{"n_kv_head": 2, "parallel_block": false, "optimizer": "muon", "decay_fraction": 0.908, "seq_len": 512}
Each number is 128 + 32 x the weight over its row's rms, rounded and kept within 0 to 255. Layers, rows and columns count from 0. The size above them is the row's rms in percent of the matrix's.

# layer 9 attention output, 160x128, rms 0.182, rows 0-53, columns 0-127
size [ 91  99 115 107 101 106  98  99 100 102  91 113 102  94  93 100 106  92  90 103 103  96 102  91 108  85 101  97 104 110 101  93 111 103  90 101 106 106  99 104 102 118  92 101 104  89 103  96 101  97 103  90 112  93]
[[137 219 182 179 168 166 124 102 154  94 146  84 165 123 158  95 116  96 107  86 121 100 173 119 103 151  84 145 108 140 146 140 177 107 152 109 110  97  55 131 122 146 104 128 157 121  78 122 146 121 177 111 108 132 166 104 138 192 124 122 113  86 156 157 174 130 181  89  99 124  76 123  93 119 140 129 146 107 130 145 164 142 133 184 121 160 181 111  96 124  98 171 168 114 185 133 171 166 163 168 146 166 103  78 147 127  76 112  96 169 167 144 128 111 131 156 203 115  86 116 151  80  78 170 171 123 109 135]
 [164 107 122 116 116 103 118 140  93 116 160 122  59 109 107 112 124 183 122  99 123 157  72 104 127 156 106 135 149 150 132 212 149 157 133 172 123  95 101  58 158 151 187 110 111 142 120 166  73 118 142 121 153 139  86  94 146 139 129 154 101 142 109 129  72 165 133 154 172 170 127  61 135 141 167  53 134 130 133 122  72 163 120 153  83  85 114 102 127 111 102 191 125  85  73 115  91 143 128 157 145 120 117 120 131 146  99 131  53 138 113 132 102 112 146  92 158 119 141 177 142 134 226 103  64  75 123 157]
 [ 88 131 142 133 141  96 160 130  57 141 105 105 128 158 104 139 155  81  94  75 125 187 103 137 113  88 144  70 109  97 153 112 138 133 121 126 113 165 101 135 124  62 160  87 153 159 185  92 127 143  89 128 107 137 117  84 139 128  62 130 143 131 116 122 153 143 111 163 104  68  85  95 114 119 101 179 111 148 163 114 139 199 149  89 102 199 152 148 118 177 139 132 122 117 122 120 184 178 181 158 171 118 120 116  85 145 113 105 113 144 155 160 108  61 115 131 158 152 129 128 173  69 160 186 208 155 121  71]
 [133 121  92 131 105 141 158 151 128  65 153 130 120  63 139  93  95 109 165 152 108 155 127 145 118 154  57 123 113 179  82 162 100 103 112  60  69 171  75 134  79 154 110 134 112 120 168 111  72 137 178 148 179 188 161 139 124 148  49 158 138  86  76 164 165 136 128 117 116 109 141 151 152 134 131  79 114  65 153 195  87  98 139 104 140  84  94  95 165 158 171 114 168 117  99 133 131 177 124  96 121 121 133 160 142 101  72 113 126 147 114 127 106 128 141 138  76 172 168 101 127  79 129 119  95 150 181 129]
 [125 136  95 134 103 106 170 132 122  92 211 169  86 130  86 100  78 118 127 130 109 135  80 158  75 153 148 137 144 132  88 121  36 141  67 141 108  97 157 126 172 117 139 130 189 157 152  94 112 110 127 114 133 102 107 179 109 128 169 111 122  92 178 130 125 142 136 125 189 152 200  98 158 106 193  89 108 103 110 164 100  88  69 156  86 142  94 126 185  82  75 136 110 139 141 109 101 114 117 118 129  90  98 137 123 133 120  94 158 118 187 124 103 180 113 139 123 126 108  87 109 203 113  71  90 108 146  99]
 [120 100 104 127  94 168 122 154 125 138 153  51  59 132 164 159 119 110  90 108 155 107 139 172 127 128 146 126 148 165 135 136 126 157  63 118 219  67 100 138 130 167 147 131 119 134 141  95  65 121 107 131  80 151 103 179 141 105 144 217 145  88 122 163 150  68 145 192 155 130 145 124  80  85 164 134 165 138 121 112 132 120 156 143 147 150 183 131 113  92 191 143 128 115 142 147 115 102 137 165 127 146 112 137 118 206 146 106  92 140  82 137 135 118 109 104 178 116 151 118 146 134 119 215 130 181 171 170]
 [117 116 137 123 101 170 172 191 129 126 177 121 141 136  97 146 143 138 122 151 141 164 105 152  68 157  88 123  90 134  89  89  64 148  98 150 126 111 125 115 149 126  63 182 120  71 124 152 170 120 118  95 107 112  96 161  82 161 163 145 150 116 173 135 101 112  60 176 154  91 119 111 158 135  54 138 167 134 152 123 120 106 113 163 148 119 123  95 189 200 155 137 131 136  76 198 181 178 120  97  71 129 177 158 108 107 120  97 131 135 108 106 125 174 141 150 181 119 102  94  87 130  76  87 135 155 105 178]
 [131 140 162 151 170 104  64 113 122 163 166 130 154 126 126 149 129  98 134 139 197 152 176 108 168 190 120 136 118 180  74 149 128  94 141 116 178 109  75 109  98 182  81  96  58 130 113 119 154 105  91 132  89 154  65 123 148 101 106 182 131  98 134 135 147  92  79 153  81 210 144 187 176  73 179 192 129 137 121 144  91 154 135 141 118 112 123 101 214  90 190 156 152 114 108 134 135  90 121  88 139 149 118 130 110  86 104 133 134 122 136 100 124 129 151 132 141 184 150 142  94 110 151 103  99 116 145 112]
 [172 167 114 177 130 126 115 132 122 127 133 110 149  89 149  90 103 146 198  76 107 145 141 124  82  95 149 140 104 139 113 152  79 155 127  75 110 160 182 170 154 143 184 107  90  77  58 157 126 125 162 159 180  96 109 104 118 172 165 169 116 126 188 131 117 134 152 193 149 102 118 153 119 117  38 137 143 153 144 151 113  98 148  93 200 121 138 152 116 153 166 113 130 110 151 149 215 121 136 124 129 127 130  71 115 185 100 130 152  88 145 106 127 105  95 158 133 106 110 153 157 106  86  63 191 125 163 118]
 [127  70 147 152 154 100 145 109 128 122  66 134 175 167 145 181 129 155 133 127 129  73 144 168  85 140 161 116  65 117 164 163 133 139 112 147 140 135 110 150  97  99 169 191 172  63  96 178 119 140 108 163 128 127 137 163 236  89 112 144  97 111  90 163  65 143 126  99 145 142  98 120 134  95 151 137  62 108  95 132 110 160 142  91  91 121 108 141 125 159 165 108 160 130  97 142  57 141 119 102 150  99 108 140 100 152  87 155 156 107 160 114 137 169 180 147 108 156 166 146  58 133 150 104  66 157 142  79]
 [ 91 107 105 163 105 149 135 137 173 116 130 131  68 121 147  80 148 117 157  91 139 172  87 111 142 115 149 115 172  97  85  95 159 101 124 143  83 184 143  77 150  90 131 147 108 182 126 193 152 122 182 135 150 128 182 120 121 145 163 158  96 200  70 101 139  98 158 165 154 172 113 137  92 152 166 112 115 167  65 162 109 108  66 130 156 106  94 105  75 155 131  96  86 119  64 105 148 150 112 121 109  84 104 210 152 183 122  91 134 152 118 136  73 137 125  91 112 109 139 154 109  97  80 154  83 152 122 138]
 [ 72  66 155 134  98 111 146 144 162 160  97 114 134  99 162 128 156 218 188 128 142 133 163  94 114  62 132 131 128 136 150 146 122 120 137 132 109 129 165  73  85 126  92 156 141 131 115 136  93  90 108 160 124 125 165 181 153 145 136 121 136 147 124 111 189  90 102 187 214 104 116 175 136 191 163 160 144 146 143 118  91 107 135 146 166 112 154 118  61 162  91 159 100 119 179 108 239 142 137 155 114 187 160 103 136  94 119 129 153 124  95 113 165 113 100 144 110 140 101 130 142 109  99 137 199 123 102 131]
 [140 157 177 140 173 184  77 181 159 172 153 128 158 115  68  90 153 181 131 133 158 110 134  87 115 127 218  48 122 110 113 159 142 116 181 128 110 180  89 117 165 137 139 118 122 144  97 101 172 112 161 188 143 125 134 155 176 131 145 192 114  84 130 111 134 119  93 129 128 129 104 137 105 122  90 125 156 109 116 145 191 168 176 148 123 145 106 116 173 100 140 125  77 136 107 126 126 169 132 103 128 115  93 134 123 112 165 203  93 106 103 165  83 111 187 130 178 110 132 158 147 115  54  80 150 132 168 122]
 [205 134 103 122 137 161 143 126  58 121 101 189 141  90 175 117 169 135 105 179 157 118 122 157 144 108 126 153 124 159 114  99 113 114 106 164 135 157 128  78 130 165  82 175  93  66  69 143 119 134 138 138 156 192 160 137 115 172 124 161 120 188 118 165 115 140  59 117 145 162 181 146  98 134 107 165 143  90 140 153 170 124 150 132 138  56 123 154 125 126 174 151 158 198 148 141 181 101  92  89 147  87  81 139 157  78 141 164 182 143 128  98 155 140 108 166 164 105 124 156 111 143 171 182 115 159 158 148]
 [122  70 111  90  94 136 188  72 139 159 127  83 132 121  95 149 155  84  68 143 182 182 209 135 124 111 108 162 149 151 142 168 140 167 153 136 112 133 116  99  63 108  76 123 134 132  74 160 136 148 147 114  86 132 110 145  86 105 122  36 129 148 114  93 194 136 119  98 156 174 115 106 135 124 125 150 155 119 126 157 122 115 135 106 132 191 123 143 129 213 109 108 186  90 152  96 173 118 141 149  96  82  93  83 106  40 127 113 132 119 111 160  98 111 131 130 138  91 155  84 114 148 142  93 105 104 145 103]
 [136  91 166 118  83 142 179  99  91  99 116 123 151 140 125 133 137 127 140 116 122 115  54 178 136 208 115  67 155 189 140  94 130 116 121 155 175 109  94 110  86  95  89  86 141 116 109  62 162 100 168 133 129 138 166 190 114 119 106 140 127 119 126 184 103  96 140 155  84 100 132  79  92  97 150 141 166 136 200 177 173 130 135 101  86 155 109 125 108 146 166  73 152 165 152  92 124 107 133  88 149 152 181 145 155 108 112 141  97 130 128 143 171 140 136 181 117 131  79 133  79 149 157 112 118 171 116 222]
 [170 159  89  58 114 165 165 130 126 162  86  76 137 107 101 139  70 129 153 140 142 136 133 119 102 137 175 158  69 125 132  88 127  53 141 114 122  89 123 149  89 130 119  85 149 126 113 177  89 158 160 151  83 136 143 128 134 160  61 134 105 182  85 161 126  51 153 170 107 170  87 115 106 127 133 156 133 143 101  88 127 162 172 130  83 109 140 156 151 130 154  86 161 143  73 105 176 137 128 110 181 109 133  88 168 185 104 164 129  77 170 152 136  61 132 151 131 101 150  90 117 100 124 175  93  73 115 100]
 [107 148  96 126 140  72  64  66 124 122 181 145  93 149 154 116  56 171 144 159 129 121 150 119 124 150 105  50  99  84 151 115 108 106 136 149 162 102 137 116 107 124 196 114 146 128 156 132  74  86 140  91  55 165  85 145 107 129 129  91 130 120 103 145 140 124 111  82 141 180 111  95  92 120 148 127 170 159 198 152  92 115 176 115  65 127 128  83 110  61 134 116  81 127 109  71 123  98 172 170  88  96 169 149  99 120 165 130  83 144 108 117 178  99 152 102 175 151  95 120 107 181 119 138 121 153 148 106]
 [149 127  85 144  99 172 113 150 173 123 140  95 129 135 130  73  86 130 193 128 129 153 120 138 147 102 227  94 140 135 133  80 130  94  90 128  48 131 170 153 129 118 168 114 153 144 157 142 140 160 133 116  71 125 133  64 109  70 136 152 128 200 123 101 140 142  78 105 177 104 125 122 147 149 108  84  85  72  88 166  87 154  69 115 105 126 139  98  96 187 142 114 145 148  95 157 159  85  77 165 134 160 132 144 176 108 107 170 102  88  77 163 144 189  94 110 110  82 131  91 128 112 126 108 114 109 152 102]
 [140  90  64 138 112 144 107 124 133 100 150 120  84  80 136 147 105 174 152 140  87 187 101  95 136 139 131  72 106 114  97  76 171 136 149 111 109 147 162  98 134 179 115 105 116 110 168 195 137 105 238 154 123 143 131 136 119 123 131 155  74 145 151  97  86 160 132 137 151 106  95 158 217 126 194 143 132 138 171 145 139 154  95 146 145 166  90 139 129 151 129 105 134 152 131  46 136 176 194 140 112  75  72 135  61 123 115 127 103 141  72 130  94 165  63 149 111 125 114 127 138 148 128 129 144 154 118 131]
 [138 102 159  92 148  90 131 148 106 155 152 134 121  79 117  79 165 150 118  84 153 143 172 146  74  82 191 119  86  91 118 116 122 127 134  91 149 149 215  95 153 178  98  72 134 134 191 110  86 134  74  80  86 140 120 152  99 100 151 137 209 126 119 107 120 144 161 119 150  66 201 119 170 135 144 116 125 128 131 160 132 137 199 159 183  91 116 121 135 145 127 131 111 138  69 126 140 126 146 142 134  60  92 114 152 129 180 161 200 136 126 128  96 108 115 142 171 175 109 141 128 122 144 125 136  66 109 166]
 [175 166 168 120 127 216 143 153 216 153 182  86 151 116  67 202  97  99  71  86  69 119  90 132 141 106 146 116 148 125 120 122  93  86  94 137 164 154 119 127  98 167 128 123 182  71 136 130 105 108 113 114 140 185 169 139 128 100  91 121 107 187 133  57 111  86  60  98 107 150 133  70 108 127 154 147 142 139 125  68  90 143 128 124 122  95 183 103  98 104 154 108  70 144 113 146 129 170 108 135 151 136 170 186 106 147 122 121 128 116 152 128 131 101 120 119 105 117 113 151 147 132 109 152 186 106 114 112]
 [141  78 191  68 133 107  85 139 130 114 189 151  86  89 158 115  90  94 103 144  83 117 104 143 199 125 115 141 151 127 141 105  88 173 179 170 136 116 127  88 151 128  66  89 123 175  94 118 178 194 136 130 140 134 182 124 102 108 118 192 117 156 144 146 172 106 139  93  93  97 102  29 138 147 117 109 175 173 118 116 110 150 132 126 143  74 154 108  92 124 102 137 126 134 132  79 136 155 119 118  96 125 149 121 151 103 106 162 137 102  62 138 174  88 157 183 112 114 164 117  96 187 155 120 124  97  73 115]
 [154 165 134 127  93 167 149  52 116 194  84  96  83 132 100 110 138 197 151  90 127  53 115  95  89 151 136 119 128 137 152  58 175 121 144 158  92 152 140  82 151 116 129 139 154 122 111 118 105  84  90 106  77 158 139 100  93 100 122 101 119  90 118 119 133 140 139 128 163  96 155  40  81 136  93 128 153 146 131 162 128 191 121 150  88 176 125 125 196 102  80 150 128 162 133  56 150 125 124 125 122 125 164 159 129 128 162 115 131 147  79 165 144 159  87  84 110 150  84 132 145 153  90 154  71  80 152 107]
 [132 142 123 100 179 181 191 158 118 114 146 177 116 132 163  88 160  91 121 178  81 123  66 139 171 116 102 147 137 109 106 104  85 120  76 183 139 114 118 137  70 104  68 104 128 111 128 133 110 131 145 168 121 105 108 121 154 107 119 131 101 169 166  51 146 163 114  93 177 129 104  95 125 121 125 159 124 120 155 205 116 142 127 138 147 138  53 116 137 150  58 149 118  81 171 131 141 145 159 147 118 136  38 184 105 176 153 117 116 138 126 132 156 107 171 145  99 187 105 133 156  56 150 152  88  92 151 132]
 [124  42  64 109 136 191 125 167 160 135 119 149  85 150 144 116 117 175 124 161 172 158 138 129 116 150  98  98 200 193 121 114  71 150 123 161 102  93 130 113 148 175 100 162  90 181 116  92  90  90  72 183 102 159 126 111 141 115 153 140 159 125 152 192 157 160 117 122 116 167 151  87 133  70 170  98  98 160 186  89 113  62 140 109 102 128 168 120 106 155 120 185 139 131 158 102  99 117 142  56 148 171 141 129 131 113 141 117 114 162 158 148 106 146 153 137 156 134 105 165 130 179 118 134 102  94 127 182]
 [ 78 129 119  90  79 111 105 112  96 107 125 108 112 125 166 155 173  84 130 176  57 167 115 188 203 141 103  72 157 155 128 127 177  75 153 136 182 154 202 126 123 155 120 188 110 129 121 154  57 152 160 164 194 138 158 211 140 129 133 155 131 100  98 124 122 149 131  98 139 111 109 124 167 173 115 155 129 115 139 163  84 128 136 141 140 102  95  81 134 143 119  97 131 137 143 137  88 137  62 137 138 172  52  92 151 138 127  94 137  98  94 127  85 129 146 164 116  96 175  91 141 134 134 126 188 149 144 117]
 [112 202 108 136 127 123 110 192  73 114 106 154 124 173 181 128 160 104 120 102 179 141  99 129 138  91  94 107  93 137 206 154 159 183 203 125 156 112 138  62 176 168 128  94 147  93 141  88 109 141 159 106 189 119 180  99 123 118 152 130 173  81 141 144 105 118 130 108 150 150 133 174 134 147 105 143  81 146 139 145 115 184 181 103 148 164 106  88 181 156 102 103  99 123 124 146  84 113 154 131 109 189 166 161  86 120  79 138 128 146 143 195  52 145 131  99 112 167  96 160 120 118 102 130 149 131 135 114]
 [ 71  87 155 150  67 128 106 130 136 133 125 194  99 128 156 117 116 146  95  88  92 120 203 134 158 124  79 180 122 124 172  97  98 101 153  84  88 135  97 113  90 156 128  82 187  97 124 109 121 134 121 127 123 162 119 134 108 146 135 145  62 154 137 107  88 156  80 126 160 105 120 140  97 195 188 158 135 159 109 130 105 177 136 111 136  93  86 190 118 123  96 159 132  85 137 182 104 141 133 144 127 113  85 126 110 115 178 145  86 138 128 101  66 145 209  82  76  59 179 126 155 111 110 130 132  97 116  86]
 [197  64 163  96 176 124 162 114  97 111 109 114  88 132  94 119 203 136 107 155  73 193 142 212 115 117 129 124  82 145 127 116 128  84  87  75  56 143 140 106 104  83 131  85  98  77 142 139 159 144  93 100  92 146  98 106 139 133 171 141  88  82 125 111 129 122 122 109 161 113 112  81  68 109  87 142 146 137 110 110 172 140 136 135 117 178 113 108 107 206 105 130 152 129 128 131 150 166 126  88  79 135  51 139 164  94 111 143 176 144 107 140  93 117 108 119 114 113 119 181  92 123 121  94 106 167 125  84]
 [ 85 111 170  94 111 107  87 135  96 144  83 159  98 113  95 137 191 120 148  90  94  44  77  92 159 142 162 155 138 129 193 119 124 137 136  84 128 156 169 102 183 138 144  97 153 142 120 169 121  99 129 128 153 124 134 129 118 157 132  89 121 138 189 117 136 160 128  84 136 120  78 127 189 181 148 120 159 107 143 116 161 164 182  93 122  71 105 156 203 129 100 158 119 169 151 187 178 106  70 162 122 116 155 201 128 139 177 148 134 118 142 100 111  90 101 110  88 143 168 139  92 109 166  86  90 111 131 172]
 [198 130 133  89 126 125 108 145 123  91 120 131  86 102 101  93 144  75 121  95 126 137 129 152 102 158 150 165 130 126 105 135 183  84 148 142  90  74 101 122 139  85 113 131 174 135 145 157 118  93 112 173  76 169 122  82 103  68 120 107 152 153  84 108 119 187 137 122 116 157 173 114 126 127 163 211  80  69 141 129 162 114 147 141  68 179 116 143 156  90 132  86 193 136  70 136 129 114 136 111 101 128 144 163 110  63 166 135  90 143 116  79  73  55 146 109  80 142 106 132 143  69 107 102 184 121 111 148]
 [107 164 177 127 153 178 121 147 111 141 139 135 163 131 118 104  58  97 135  82  90  87 154 138  89 118  57 125 168  91 169 142 153 142  77 115 107 121 107 115  94 156 118 183 156 178 142 149 113 106 158  86 160  98  98 139 102  83 133  60  76 186 170  89 103 116 172 160 102 121 153 108 160 155 125 114 102  66  97  99 154 131 141 136 109  79  77 116 125 111 113 204 113 139 109 114  71 172 113 115  96 111  95 146 101  96 150 109 177 143  71  70 134 132 154 149 177 145 137  86 173 109 156  95  83 122 149 103]
 [103 141 181 163 149 130 123 118 139 130 133  71  81 174 126  88 153 132  95 171 131 113 125 153 130 145 155  80 196 142 206  96 147 106  89 147 126 211  93 140 143 143 136 134 192 165 176 124 143 102 103  97 153 120  99 171 197 107 131 137 179  85 129 114 128 112  44 102 135  77 127  97 160 128 149 130  83 140 120  73 105 127 110 115 163 140 185 106 156 129  71 169 134 122 148 136  55 142 179 176 123 128 140 157 137  68 101  75 123 125 132 136 113 143  83 118 148 182 105 129 143 134 148  90  81 109 109 146]
 [105 121 108 141 123 145  76 107 185 171 121 134  79 181 170 151 152 116 154  30 108 174  86 106 110 113 100  97  95 187  67 169 102 129 146  94 143 193 101  98 183 122  58 149 138 121 172 129 148 136  89 139 122 167 139 153 147 106 157 108 141 118 174 103 105 151 136  74  83 184 128 122  84 109  94  95  63 121 112 110 150 130  94  86 117 119 164 139  96 129 181 102 111 152 135 171  84  94  89 119  86 157 126 140  63 128 165 125 130 143 110 126  93  75 165 111  77 150 111 126 145 150 100 122 147 143 161 158]
 [122 119 188 130 113 103 147 107 167 153 117  54  92 104 132 128 122  90 129 146 106  99 140 146 171 123 141 136  70 102  81  95 125 188 137 133 152 157  86 169 125  84  67 163  99 112 181 107  83 135  84 111 130  61 127 136 108 193  61 183 137 127 178 159 201  64 146 106 116 139  81 115 129  87  96 163 157 134 132 106 165 126 143 151 128 115 122  75 122  81 141  90 139 159 113 124 127 107 145 109 121  74 129 181 107  91 159  85 132  87 118 166 122 171 119  50 133 129 112  91 114 156 152 174  95 155 141 130]
 [ 93 114 142 144 138 136 149 101  35  62  64 116 131 115  76 141 164 113 157 138 139 121 139 128 134 143  87 104 144 157 133  86 159 142 111 138  98 178 185 141 145 189 122  93 135 162 148 182  49 124 107 161 108 101  45 122 132 119 113 108  67 135 162 129 157 184 133 128 142 167  90 176 128 174 129  76 193 120 117  64  87 118 110  93 168 100 139 122 132 112 142  79 172 157 153 146 149 123 172 116 159 126 170  92 110 111 165 115  89 171 110 113 114 157  78 166  88 119 124 157 130 118 103 154 137 181 127 144]
 [ 91 117 178 112  68 143 167 172 107  69 122 167 196 147 125 105 104 174 136 153 133 115 170 132 132 124  85  81 129 169  74 175 191 171  97 154 100 164 108 121 104  99 141 107 143 175  91 111  83 141 140 165  97 135 168 102 133 122 174 144 161  73 141 123 129 128 149 109  96 161 132 135 164 103 141 130 139 129 108 153 153  81 164 194 145 129  50 113 134 127 139 119 156  97  16  84 103 109 127 134 151 143 167 121 125 118 105 122 134  89 119 193 102  96 119 103 172 144 136 122 108  91 113 203 101  98 132 151]
 [107  91 153 123 186 137 138 111  51  74 179 136 112 113 106  93 201 165 121 159 103 119 201 105 111 128 145 148 149 198  71 100 178 243 124 113 110 125 124 114 142 136 160 137 116 104 199 128 170 124 143 194 112 146 146 132 113 125 107 116 133 154 144 135 107  86 142 113 131 131 159 155 145 172 120  77 197 154 116 151 117 150 108 154 108  91 108  96 147 122 154  95 119 127 116 153 155 149 130 154 152 122 124 101 162 122 118 103  88 146 119 171 134 190 145 186 113 116  99 169 150  83  92 189 139 112  71 128]
 [126  43 120  96 164 141 116 147 116 140  88  88 159 138 197 164 112 135 159 151 166 139 112 130 134 105 161 102 157 114 122  98 186 101 126 151 113 159 129  61 143 103 140 191 119  96  99 126 126 115 165 172 195 146  75 123  54  67  95  88 181 179 160 122 114 106 138 124 115  87  97  98 155 180 104 157 139 130 109  93 171 127 121 130 130 155 110 183 140 128 156  70 153 184 119 128 119 123 108 112 180 100 106 140  71 178 118  65 156 112  87 163 126  92 135 163 114 123 115 167 146 194 117 134  97 133  97 147]
 [139 120 125 114 203 172 118 138 195 122 132 131 108 154 131 161 170 164 117 196 121 149 130 118  97 173 180 114 115 175 156 118 158 139 116  66 153 119 115 142  93 120 200 137 118 130 140 125 149  93 171 173 147 161  89 140 125  95 142 196 168 181 124  93 124 164 143 118  79 131 143 135 161 126 138  80 123 146  50 128 199  76 137  77 209 170 106  99 186 151 132 142 125  96 146 197 122 101 106 100  73  98 120 121 145 109 112 108 156  99 130 166 107 153 122 141 113 149 154 125  55 110 109 124 103 115 122  96]
 [116 186 136 133 156  78  76 131 150  71  63 138 109 120 147  99 150 111  76  93 129 135 112  69 102 119 104 106 100 137 124 121 135 171  65 182 129 113  89  84 128 127 108 141 132 202  92  78 140 131 114  74 118 170  64 126 160 187 146 167  72 162 107 135  86 109 122 150 123  98 152 150 120 114 142 125 119 141 177 148 117 108  98 120 107 142 139  96 105  61 132 110 109 165 129  93 189  79 117  87 180 128 164 158  94 150 152  91 154  85  82 174 149 169 156 145 190 100 142  85 115 120 177 124 113 160  94 127]
 [141 115  38 105 129 156 104 140  98  70  98 151  93 116 164 136 169 151 109  58 117 113 131  71  79  89  97 102 131 165 145 136 132 135  53 171  99 115 148 119  96 186 120  93 138  97 177 113 146 176  59 171 132 132 113 129 111 165  95 136 129  89 103  90 104  87 141 115 176  69 163 125 107 159 132 142 128 159  71  87 104 177 129 124 129 141 125 131 104 140 196 193 102 181 157 161 140 109 110 111 137  87 178 111 120  92 172  66 114 161 126  90 135 115 109 144 163 117 127 108 173 141 155 125 146 152 152 171]
 [101 131 135 106 175 139 123 113 184 108  81 110 153 101 116 197  68 158 103 170 121 139 129 188 109 193 143 170 148 141 129 101 125 141 153 159  98 139  87 146  87  47 166 116 172 134  92 129  88 180  87 100 180 127 147 161 147 186 152 178 135 160 143 156 136 161 112 143 159 100 140 123 160 165 195 155 118  52 148 114 130 154 115 104 143 125 103 127 157 160 101 119 127  54 143 114 116 158  99 165 162 177 131  99 129  69 108 134 164 155 107 143  60 158 165 125  72 133 121 115  91  73 138 126 128 121 151 153]
 [110  97 149  73 155  71 153  95 103  75 204  53 110 127  89 120  94 115 116  82 165 136 115 109  78 115 101 112 126 125 166 140 150 162 107 124 159 154 129 115 120  68 116 103 128 112 144 185  79 158  92 117 102 190  29 125 198 167  80  96  71 126 120 159 144 123 152 152 112 147 129 154 136 111  72 180 168 110 190 110  81 127  96 154 162  83 121 131 125 108 131 121 103 168 121 113 134 120 131  77  93 180 147  98 139 179 116  77 123 134 105 146 141 181 157 125 121 134 137 138 128 158 102 162 166 134 102 128]
 [157 161 156 174 179 121  78 129 132 190 146 153 132 115 161 146 128 198  86 151 122 137  93 100 173 131 136 115 110  87  41 127 134  92 139 131 121  63 107 172  85 121 102 141 157  96  71  83 148 206 126 150 110 127 188 126 100  89 142 137 140 164 148 116  65 156 138 181 136 150 132 129  82 166 111 134 105 155 138 172 148 179 132 143  82 177 149 113 100 146 118 140 110  77  96 103 113 120  77  98 137 104  98 157 111 135 138 104  70 141 167 173 106  97 148 129 144  90  77  91 139 104 170 113 147 179  75 130]
 [158  94 175 147 153 112  81 127  96 106 153 138  85 107 142 151 147 161 181 132 129 127 117  92 128  74 165 159 192 152  88 108 185  70 101 117 146 105 167 109 124  92  73 128 180  93 161  94 119 106 143 115  72 114  60 102 103  65 101 103 158 124 152 141  30 113 116 172 158  83 149 191 108 117 139 131 109 117  73  79 124 118  89  85 113 131 117 124 138 155 156 111 107 161 104 167 118  75  98 166 101 112 130 132 132 127 128 162 168 150 111 122 140 108 168 177 135  66 119 171 163 151 120  75 107  96 138 162]
 [109 170 223 156 150 127 136 175 103  97 144 191 120 164 174 147 124 113 148 172 176  91 131 124 108 131  99 122 108 102 149 127 139  98 132  65 101 112 127 146 160 162 103 165 173 147  77 140 134 139 124 159 102 137 128 121 120 108 129  92 154 176 170 168 116 136  91 178 115 122 111  97 177 177 137 107 150 143 138 206 148 142  80 164  89  95  61 116 144 167 117 133 161 142 153 115 154 126 157 107 111 149 108  85 144 107 138 186  63 106 152  58  69 149  85  80 138  72 134 119 178 159 129 109  92 131  99  81]
 [113  93 140 131  90 135 144 168 162  89 159 100 152 183 110 168 158  85 145 132 178 157 165 195 163 147  84 149 134 114 156  81 142 125 160 123 154  64 109  77 134  98  60 115 139  79  64 108 117  95 146  99 139 133  89  84 118 127 125 141 169 117 142 109 135  97 117 171 132 170  91 139 159 176 131 148 153 113 165 136 110 119 128  89  74 154 164 112 140 193 176 104 164 142 114 206 164 142 161 174 145 112 104 146 175  76 129 153 123 125 158 154 141 101 176 105 147 130 126 128 146 115 166  83 163 214 109 167]
 [167 165  88 157 131 181  96  75 133 146 144 117 124 111  97  99 109 158 146 128 136 139 110  71  84 129 116  87 169 129 141 151  90 213 153 172 169 129 119 187 113 115  82 151  98 131 112 151 119 133 104 190 103 115 129 157 130  81 167 144 107 150 102 173  89 135 123  55 221 160  84 113 116 120 134 125  89 107 172 110 106 106 193 145  72 121 159 120  97 109 107 183 114 138 126  85 161 162 145 104  93  73 101 146 125 172 114 159 112  72 107 154 129  91 187 129 118 102 129 155 141  87 155 167  76 111 113 142]
 [101 117 207 157 134 129 109 101 100 160 160 149 130 142 158 182 179 205  98  92 133 150 147 117 131 118 145 133 120 132 133 165 161 172 102 144 107 199 110  85 113 175 100 138 123 137 145 186  95 151 141 147 169 109 102  81  95 102 188  79 119 115 162 102 130 141  80  92 193 174  92 147  76 185 104 137 193 128 124 107 120  61 172 173 114 152  76 153 109 137 130 148 175  84  88 121 106 151 100 137  93 142 162 165 124 146 142  98 134 123 144 172 128 123 150 176 123 130  78 150 110 131 161 109  51 116 131 139]
 [ 62 133 118 137 122 114 147 193 152 134  87 120  85 182  87 126  43 143 124 115 198  95  96 103 137 204  96 152 123  97 120 113 112 120  98 153 112 102  58 122 126  41 101 151 105 118 112 155 158 127 103 149 161 108 141 153 120 157  96 147  98  63 158 111 120 144 163 127 178 122 120 134 128 122  93 167  92  75 153  97 157 102 100 130 133 162 135  79  87 116 142 128 113 137  74 155 132 121 106 105 128 145 117 224 113 143 163 154 162 147 128  92 116 166  92  93 120 114  54 165 101 109 148 159 160 143  84 104]
 [146 179 131  55 149 145 141 127 134 148  93 170 125 134 132 122 126 124 153  82 129 118 126 153 137 174 140  66 128 167 105 109  99 108 116  13 176 160 134 210  40  91 122  45  69  92  60  92 144 109 109  97 126 152 141 139 151  97 132 143  85 117 128  95 133 111 113 107 111 144 149 130 133  83 119 148 100 138  97 134 123 153  86 134 104 130 147 117 126 111 163  61 165 149  96  90 125 122 145  54 111 119 142 140 108  85  83 143 157  93 137 129 104 118 175 161 166 148  78 129 101 115 148 117 164 121 132 186]
 [ 89 147 160  87 155 140 134  93 121  68 110 126 167 110 129  96 167 155 135 159 170 160  80  95 120 191 159  87  82  63 146 138 110  73 189  79 176 101 155 147 127 162 147 152 184  62 146  69 150  88 116 200 135 163 138 141 102  68 120 112 123 152 113 169 156 150 141 121 104 153 119 107 129  90 170 177 101 136 113 127 120 112 151 127  73 187 131 128 157 129  57 107 123  97 169 128 139 158 102 169 143 150 149  87  91 165 136 168 139 214 124 135 143  88 134 145  93  94  90 124 116 146 136 141 118 117 137 107]]